Part of a small language model's weights.
Size: 15 layers, 2 heads of 64, MLP 256 tanh GELU, 2.58M parameters.
Training: a variant of SOAP for these matrices, 85M tokens, 2595 steps.
Each number is 128 + 24 x the weight over its row's rms, rounded and kept within 0 to 255. Layers, rows and columns count from 0. Numbers have three digits each. The size before them is the row's rms in percent of the matrix's.

# layer 11 attention value, 128x128, rms 0.0779, rows 120-127, columns 0-127
099:118120121182123104142166134150135129143131132086144088109121130101188142133116129141124162131128147135114161147094141106101135143073127132154136159163131144121111143115101164131146108100134134117178134124108086137121088135152099153145109156138098107141122127125118115122091117134134088203177096107115106087143167135143120092137102104112102134167148105112110157135136119091179143159138
105:114123143132155160128162106105078124151157163148175117186105131142128138111102106138110139123084128134126127124093132161097137118115118099112146163126133100086117146172073124138165128095121110148132083098154114094085134136121133131159138121138107119099124147159131117148120157122128137146101141140123126126163100073126147135134106161147128113103111151107164116125124157100150202180111
095:127079115086111077084157121149100135119104120168155152139089141134100078138162131131118162132151155110104087129153121115150142115134152162110125141115110112134131086129136120160116165139160149070123139127144119077100103115102096146098114147136133179143150163120113145123131079134134099122147116147158157154159151154159165114126158118120095117106128127150142147107153129122135130183105
104:132104129153150113137163136125104125172150108130147136112170104142140139117148124135102170101124134086122129144100109093123134118133161122139075155146161115146103159159145163157046154103118124165137148157126142118120119152135105130098122179124156111154139135159070124090128141180104078120117097154130137119147108104147112134141151160143160102106163135094146093141114123129120108103109
099:161136147096136135151078130155105153122104141091143148102102115132129136130091100120184127127111153105124127102130062152114163131135141195088120158113102143132122102109126115096134165125145102121096118129106162113132140091088136174133138127139093125111107127127094153135105134142124142115130134097127193130140149106148133136144142078133115148188146141119101170106136151135092098139102
111:156119072165117131132167146127136161139153101171105119125187113097139086126080142179120128146097099127140129149151094117124127163145155097126131121122163182146107162109119159097127134120119144080101124109101109133154092147118120121127092118122135119092166163108127120150127100153106113134089134135140119086110120090096103134120133149144094169095153132110142110152142149154145091112128
094:137135124140148114132150101124115134133140162136138108112139104128104157115127141116158115111111111134130110080116115177100139132148121097165092127115150140114151170097080175121127119106110096108118127138142121118115094113139111152129127093127176141143083084081176082138151088193112139148137111120125162114116142097130137109105094150091167136136116177078165106139122109155090126126119
095:133121110104157120151140107122104144133134114135121142108114133090146158132084145097134174171124099106152078127143139135131163124123122113111157123142172121140162119153140123128160155149112122096108139095128108088119139151075110153137143110098110145144111112092166142166194125100137130141142170097117105152082123134124103085152143152108119159120165105147105104109105145116113054115147
# layer 11 attention output (transposed), 128x128, rms 0.0962, rows 120-127, columns 0-127
109:116122131073134140109102145167089138166161147130093163100110110106141118104125113092100098144143112102120126128143109134133110101121100108119131121129093125158164120120108068134146112146122111138094146132122175154103151139189160181135114157119108133138157125129137165148145127111105151157135136169172129139139081136117068135096143099155088137108123133164137140129137124141107185130154
106:137137148113132126158119143166182133137116146125069117106117180111123108112089095100086157185162116131137087088172152096168093147130146112151089133134128171151152116113156143082128124087127137152091121132127096164140132130163161129095098125104104162142105085126122113133128133150127109146134136101138131158086158137125115131114144074103122133134112133142127128126149147151126091122140
098:106149127161118112145085126115157125117143132154088146131139117129111163110065133132141122161080122127127129094111123138125128180170107136173118085120142123066098153139116129163101105143121129137129116105129145133193127168142137161168153127156151148125095085162111155135154091119125122135121115089106128127108095137136111142113130128139122167152152080163097081133126122142164121095128
100:113150157148141154085114141095134105092108153130080087154101150129119153142106119178152134159178109138118077127159137093098130141152116153114190101129097126124137107105142088131166112113132139100124153128099126142140141125104129099137140096160126097110104128072182171123119111099154116128147151122157151132095120154094134139176121155099135133110155135107122122152120135112113105118164
110:139117069144101132116153109147176118119157132148150124125116141094109145109146165158095075130128120115084155141166168109155124103136155092141140140101149118126122133149100119155132105130122130145120102153142146130107125154172071121114137111163173162154105130172120110095130158084082156095094146132117128113130149110105115096126094157105121142121118136105181108133111119113121161122084
095:083129129071127129084113154145146122135124104127142135087095163117128139124164119121159128087129093127106096118093123136099105097095074163115129133197088059099144119103139119151144151146091135184144149134139138155137136142137126110117155123121097125155173145106145140137166138113148120124146121145130132169152098153157115109140115120152125134133105117139167135146091133095095157125128
090:110156106115119137107076127137176109138139116069137167132123126105150115123118112136114100138098122104184147176121156144112125127108165118114102133181120129133124108133131087147117174147132166134141150109132094113084161129145144132120125155099086146088142157108126156081144131093152104114111147175141147134120191066111150166156118112114104114100113107120131136123137130137139117132147
093:115085108088078168133118137174124074123145119138148114173138074112091113162140107116121134102155119118105144120078110157147092150173128108115072115129152100135126136147101160117120135151132111106122128138158103120155146113114148139152113164170135144174151111135120136107088115166135141131144124155138108113139146126144178128140122117161124106125113136127176116132097110099163171130090
# layer 11 MLP up, 256x128, rms 0.134, rows 0-17, columns 0-127
111:154095128161107133101142096095110076149130159112149128153137136146109130136137125125171100129079112151090099126138116136182160099125161106161128130150148168117120137124138143093132128142128115166143123057124124111066104116145122122152136106145159138132090152126169130133105114138171120153149131158108129124140135120110075100097111092126125148113137130172097164141084136157151104152117
089:156079153137113116092198134143163190137142136087114121135141152154133095112125113170113131181105175142130100124145117113123145101108115150113167151131139113136118097106125134126153087143108141085134073130102110107103142101171132142157115149097132108111125117148140124161135139109150134117172120133130120120152089156084116175133113153130119132120128139120124158131116181141145147177147
106:144149091123106160132139122134122144138165143153148151127162131131149158138149159076095137120095114139134082119173154094155152105161114128138106120146134098094132122104097148121107122162124167096131096122079127121094129104145130087148138134142111121125118145081167168132131175144123121154122139096122079107165170104156124153130130113145116127112167171166090149171107082119127126136127
095:136143134139130124130131113096114120106084168104097095156082150134129096108083106104146123081108124088101107088167130159129150122148140101138156148090139123119146071134150136088103145172122115128143150136096076111156135099147145113100142112145105133090138149126138116112156102115126123115121163129086110122146118143096115146123124173110136107129072104117116131093120120133173174122082
109:142139109119103167187099119143080123112121093108076171130126139118109124130125088145116100090147122134135098086114109103129106148161118117146126157118173181095143127128132149105087120112118142139116127119118112106108100094104142133101129125162104090141158121140086132135150117176148110140133115186152127140101122109134126124149106151140132104150187136131130157144174106094141157177108
105:134131106139121118156106141091139100160130141138139143130108137104121161129133127116112109118115091133125164121140112111121159164100089169161113083139177127119110129095111152144185108109162120142111145060123142140133167087123118140100157119146136114097147141137137142146125157126114127174161129157122176101127171088117094097155110138138128133179146159143159168166123126133148080153148
094:085130127112145115123129117141131086110132083144093148108109131103120146150205138141094121090169124145132135149151125104188100149130150159085102184163103156140110121160152133142165130128159101132131129119133099096101102147101133100137111133119110106133146105153111098109107123157138146117168153126101098098142129149139107158118094162120167162102157113131165144173138123141109126148137
098:120114123140111097152123147135120136058122151153103091185133131131164166161120115146110128089134128107113093102103103138128123114152143143127137126126151102117166133124101144168162156093105122207134143108121132117079125097080153168092136113111126143132115123172121158131120101124143134138112149172141107181116127148123091132143128146116118110119143100067131170129112134127142097132118
101:145109086111127141145103141152127069139122131106178120129129143112105108160142174176159095091129150155143095126109151104126135128102105137090111116120142088127142117123130112089120150137160102167126130136141103139124157113103147162164106138162144148096156157187102164139108161154169099134138115092096144127109124139107127150137139126102144127135127139085121171170128071160140127135102
103:116133146109142122122176120142088113104117130127088151131130116124151108137125135117128110148144150130071109153146115128122135108148078090112111082103114098144155174180138092136128092117116101154137120137089097153103116125136145144110173122163140103102136075108113092170108103142110155141096114176129124106124108137149097120155138159091110115129098144172169133156086123134111152170144
103:126135093100129130124127130156090149130114143113079123154133099142094144139167081172123147139154117106088133100103112136138123098117104087157080101129093118142132131157122172094114144145122141132107122159136126103105133147121136105133116130151107137108167125144137115123115177068140130161152136110124157116126139098104152140112071172090128101163174102087115127132137087159090111128100
107:139114073129150146108130129140115103142138135104111127109107112109142139098150131111072146162154100163129160129116118154133105115134117147145103161136119163151101136166105160087166112171103109117122169141104131147164131113146116137131143187135165156111140141124102103117144163158193118156130150146084124097126100126104136120163078184111121134132153096116132104118112165148141095109121
097:140169152139164126160149153143120127137126138102085157110121121156145135138162114161120138121116138185110139087134084128140099124119122095187128122094160100109176128131114136103142104131094124162188110113115126109157157104141120104161133143137119118105115132157064170144098125168118087162125138135144106131123137118125118119131102093102138123173188129131131142133130095139118089156100
104:118121163130142083093144097139137145126130127105125139159107118129151151132116127140146109102101121091154163139146135098136158137125141124148105095161151145123127124112075092158102087138088143110098091111119139124072144105103094154112163166180135145128096102169116159128129096109124161079127088162124112160150146128085143121096142114155107118097102124118131158081130150117163100121128
092:160155156160102107116111134106123149091109093104152121151137156096127153135128147144181070108126140137146153096158145134168151124111120141139110160115138164054107114119115137103143089188110099125152100109115172141138124138143143084098154078127182169124151112122110107135124154131103128134119108138109114115115138160139119101143098158157171122141131163101136126122130131153121100118124
098:109113106178145147070127118134111110110102135115122124099091100120108117142158095142146129150119149120118130114127155116169113111106144115133135094127128093083143102098163119101127135118082168123121169089138174135111132088103164143129107170107123114116169161141132143107132093125099133158127134123115128098057114105129152173149091173125148116152132170131085143119108125101094148131132
098:124115135137141078117094139075115175083118116123114151111111136135161111141130110122129084198108134096091156129138150136149128116136108100170065140073138102116118193145146124114098135129130171135085125118150117121107165099117143167127140144166115129094130123122142101132132101159105151126156102134120133134145148114128092159140126126150139113112114117130134131132067117134127150167089
097:124115126148116144109121116107147137138170140125093111124121080154139163107106118148154129134141137117097165114124124169115119161108094092173142133158126121083127119141124152150120119144158127106086134139053131141120136088114089156168130109117118125122125117163156135153143095153123173184121160157102124066118161128112112165143151135132130164100142093172076147113119119135126113109121
# layer 11 MLP down (transposed), 256x128, rms 0.12, rows 0-16, columns 0-127
108:143145102135126113116097159117158143171156120096150090130116163100123153129167134141150116114068116145137146124112083116123118119135134116112131081120128146160116137158100091084143168142138074166097130074116164141072116167119118137119148110139174100139104112108113117152146134156139119137121138135141134101158197142115122104082146123139156112169128122130121152133084094116125132129116
094:167150131107116168146113088147092165118174167105127116094128130089125101119088130120105149099124167150118144137136116123101148112078121132135126137095136126126106115139074157121152154120160113131138128101148133109197116181145120149087094100115083114142172115083110126120115148140137101150113142145163148121126122101124147099130100098122075101100090106096139098126130135132114124140123
112:124109106125129137168124113124095126148143148204154152106112125109161132122129161115150070161107134167108128118164175194162110125123170145157128117122073102174154138101103110164124107123124155118114127111115136104119148111141110168126118131110139130137104123104133133161123145122118094101109131160140122130108145127141128151092107096146126135215157131111146140112129101123090125116114
088:169134115130143125129110167112142147117137169145125077148164119126138126131160136092117124159094092142154187150137141135138144115105131102192101128123083120142121100131139143125180105142117122110098142154153101155143073139162129099176134151125136093138138128134149111100152116115162106108092142132103106116108135090124135153103139134137152165144097148151090163142096159127065114127127
109:071173110154143150143160090145114084118121141139131132084103148107159135166100167114128156145104141172081106179162113140137122151154189161121101115183093105129171131127126123122137111146133141118107124134125127131122091117158146150093144153087138153162114120117122139134114136109137106144109121111120130113118136147131151073159142083173144130171136152133125131126118114100096135139100
108:141111133133140137122131121102142152131158142120115150107149112183124117135088160155127118148075144094113136103163163099183115146045133105088125156146099061142079093102113140094146135136146121138115127131097101112118103139122125165120110140156100081108192130129145105108125120127140138157115094119100147088126125098126125140127131126173149108092151123103138126125130131116139143126143
095:131113132142102109136132161125110152147180152141146108106177162108087151124094129113145149138117132120116204142145119149099113132110116142141136130127172132168128102163150134162083147133131183102142122139147105109131115113116161120117141118139114142151150121144144123154134076108150116164131112161127117155157165132122128173145122097147084127152158100126098120102178123137070127175114
106:154157112110181114149144131132105075130134137091123114111110168160140138125086148129112162132119124184155164152133161158136108135120133114165109135139114109153115123121131115128110109166135113108141101094172088091154146138133135147115127147103145127091146178103149114161161120085103164111140090129121116141093144142149119148134162137145094106103102141194126121180144101110103135121095
099:174143105103113138163153129118121148097134118121133142116152094123113126157164154109125116119112125159171112110124087122142119117057115105144115116153094114100164134108163133117099178122135129143117132115135142155139072103165146081155117115107133140143147099163132150177122131158102116124133124134143181092132161107139140150096149140103168142104116174172163109147146145132142110102169
106:103108101114146140150119111141097149137163131114131135114125141169119115116149122145141104142115112166069100162144132136126134143126115116153146144116146102157129146149187121156073103154135134093160140114142140122082084165150141098151111155143154115123134132110163186120110152107071119116134125129137112079097131156153145088096135121109164109110134148156120132139165111164074119167110
083:133177137102143112106107143087106132099153081152133115091102109107132133159154101125121103143148111118093126118095133111163151083170130124136135114145069173123090121111117152156151147108106133141109175121122121104095136100159138148158077123159116129123131108079146148134123155138125161089139160133113113115095153121083132124181096140139149112133143148145143120134164171108131134104094
106:142162116150124087170143112111119086114149134093137207098150125093154161138124143087131148136090147156144144137108124141122118112152142162089104150151131130120146098092124122161135154090082106121129116151152163148096095102103124165139155133133138138152091143136094151112124130088118148142122117137093144100085101139137089127179123123136108138138119136102127121121129166161121135093081
078:165126139142164120112149098143156095142138107178157132099106171095126129095119140108093129156124146127118107123114150104135094123057149108115096178115111155160101139140135152165133132111098145167134139146094154106175092141131135168161137089111131158176122134111127135111130117145142140139125157137129124115101151118094145091097116157140156146103176151139156100126161109158138126086139
110:088121103129157157134135128120116087116127169110162074110100189134140128141139110122147151109110125155114085139154102155142154132163156104164136116151145111131112093125140156150136103126123124115157104116152091095116133104133119141124074191103101153150157175089124128121135132155165113130126119112134132161129104132141117123138141128096158100129095145137135082171085149149072106108129
081:128114126116139156091110118129141120148145166136133098139165166128178130125128137137132089117156134101128139140126153119134144172135161137115148148119097145180115171096119120144142112092092136106155135148129133094096131139090138140120130115105087120125198144117091144099151126103148147140103126129150106141133104105133173102055134136139193146092111081087157120126118129096132122150106
091:133129127123052146122165125142123143125150140109176126116116092088129130137150095141100152118117135154129137145116150123117087131078119120077132123134072125121103147089093135106130130106123096135116157122132102165161080142102129104127133129145155109151154119104150111161114127132115161131132122152109138129115143094159110104054143145136184129094126121099106128127167131154079116081146
103:160113139159141121133131141098095150131155138126100103077144101137119120151108114096113151160119121159113108149125133117111154111167139145087152123124071135112084085159107129111159152153134144135113117167132102161120174131089158122111103146119136119129164171122095139154116123127096174158204118119095101127139127108142182150149135146115087120097139121117144139092107135096133144136154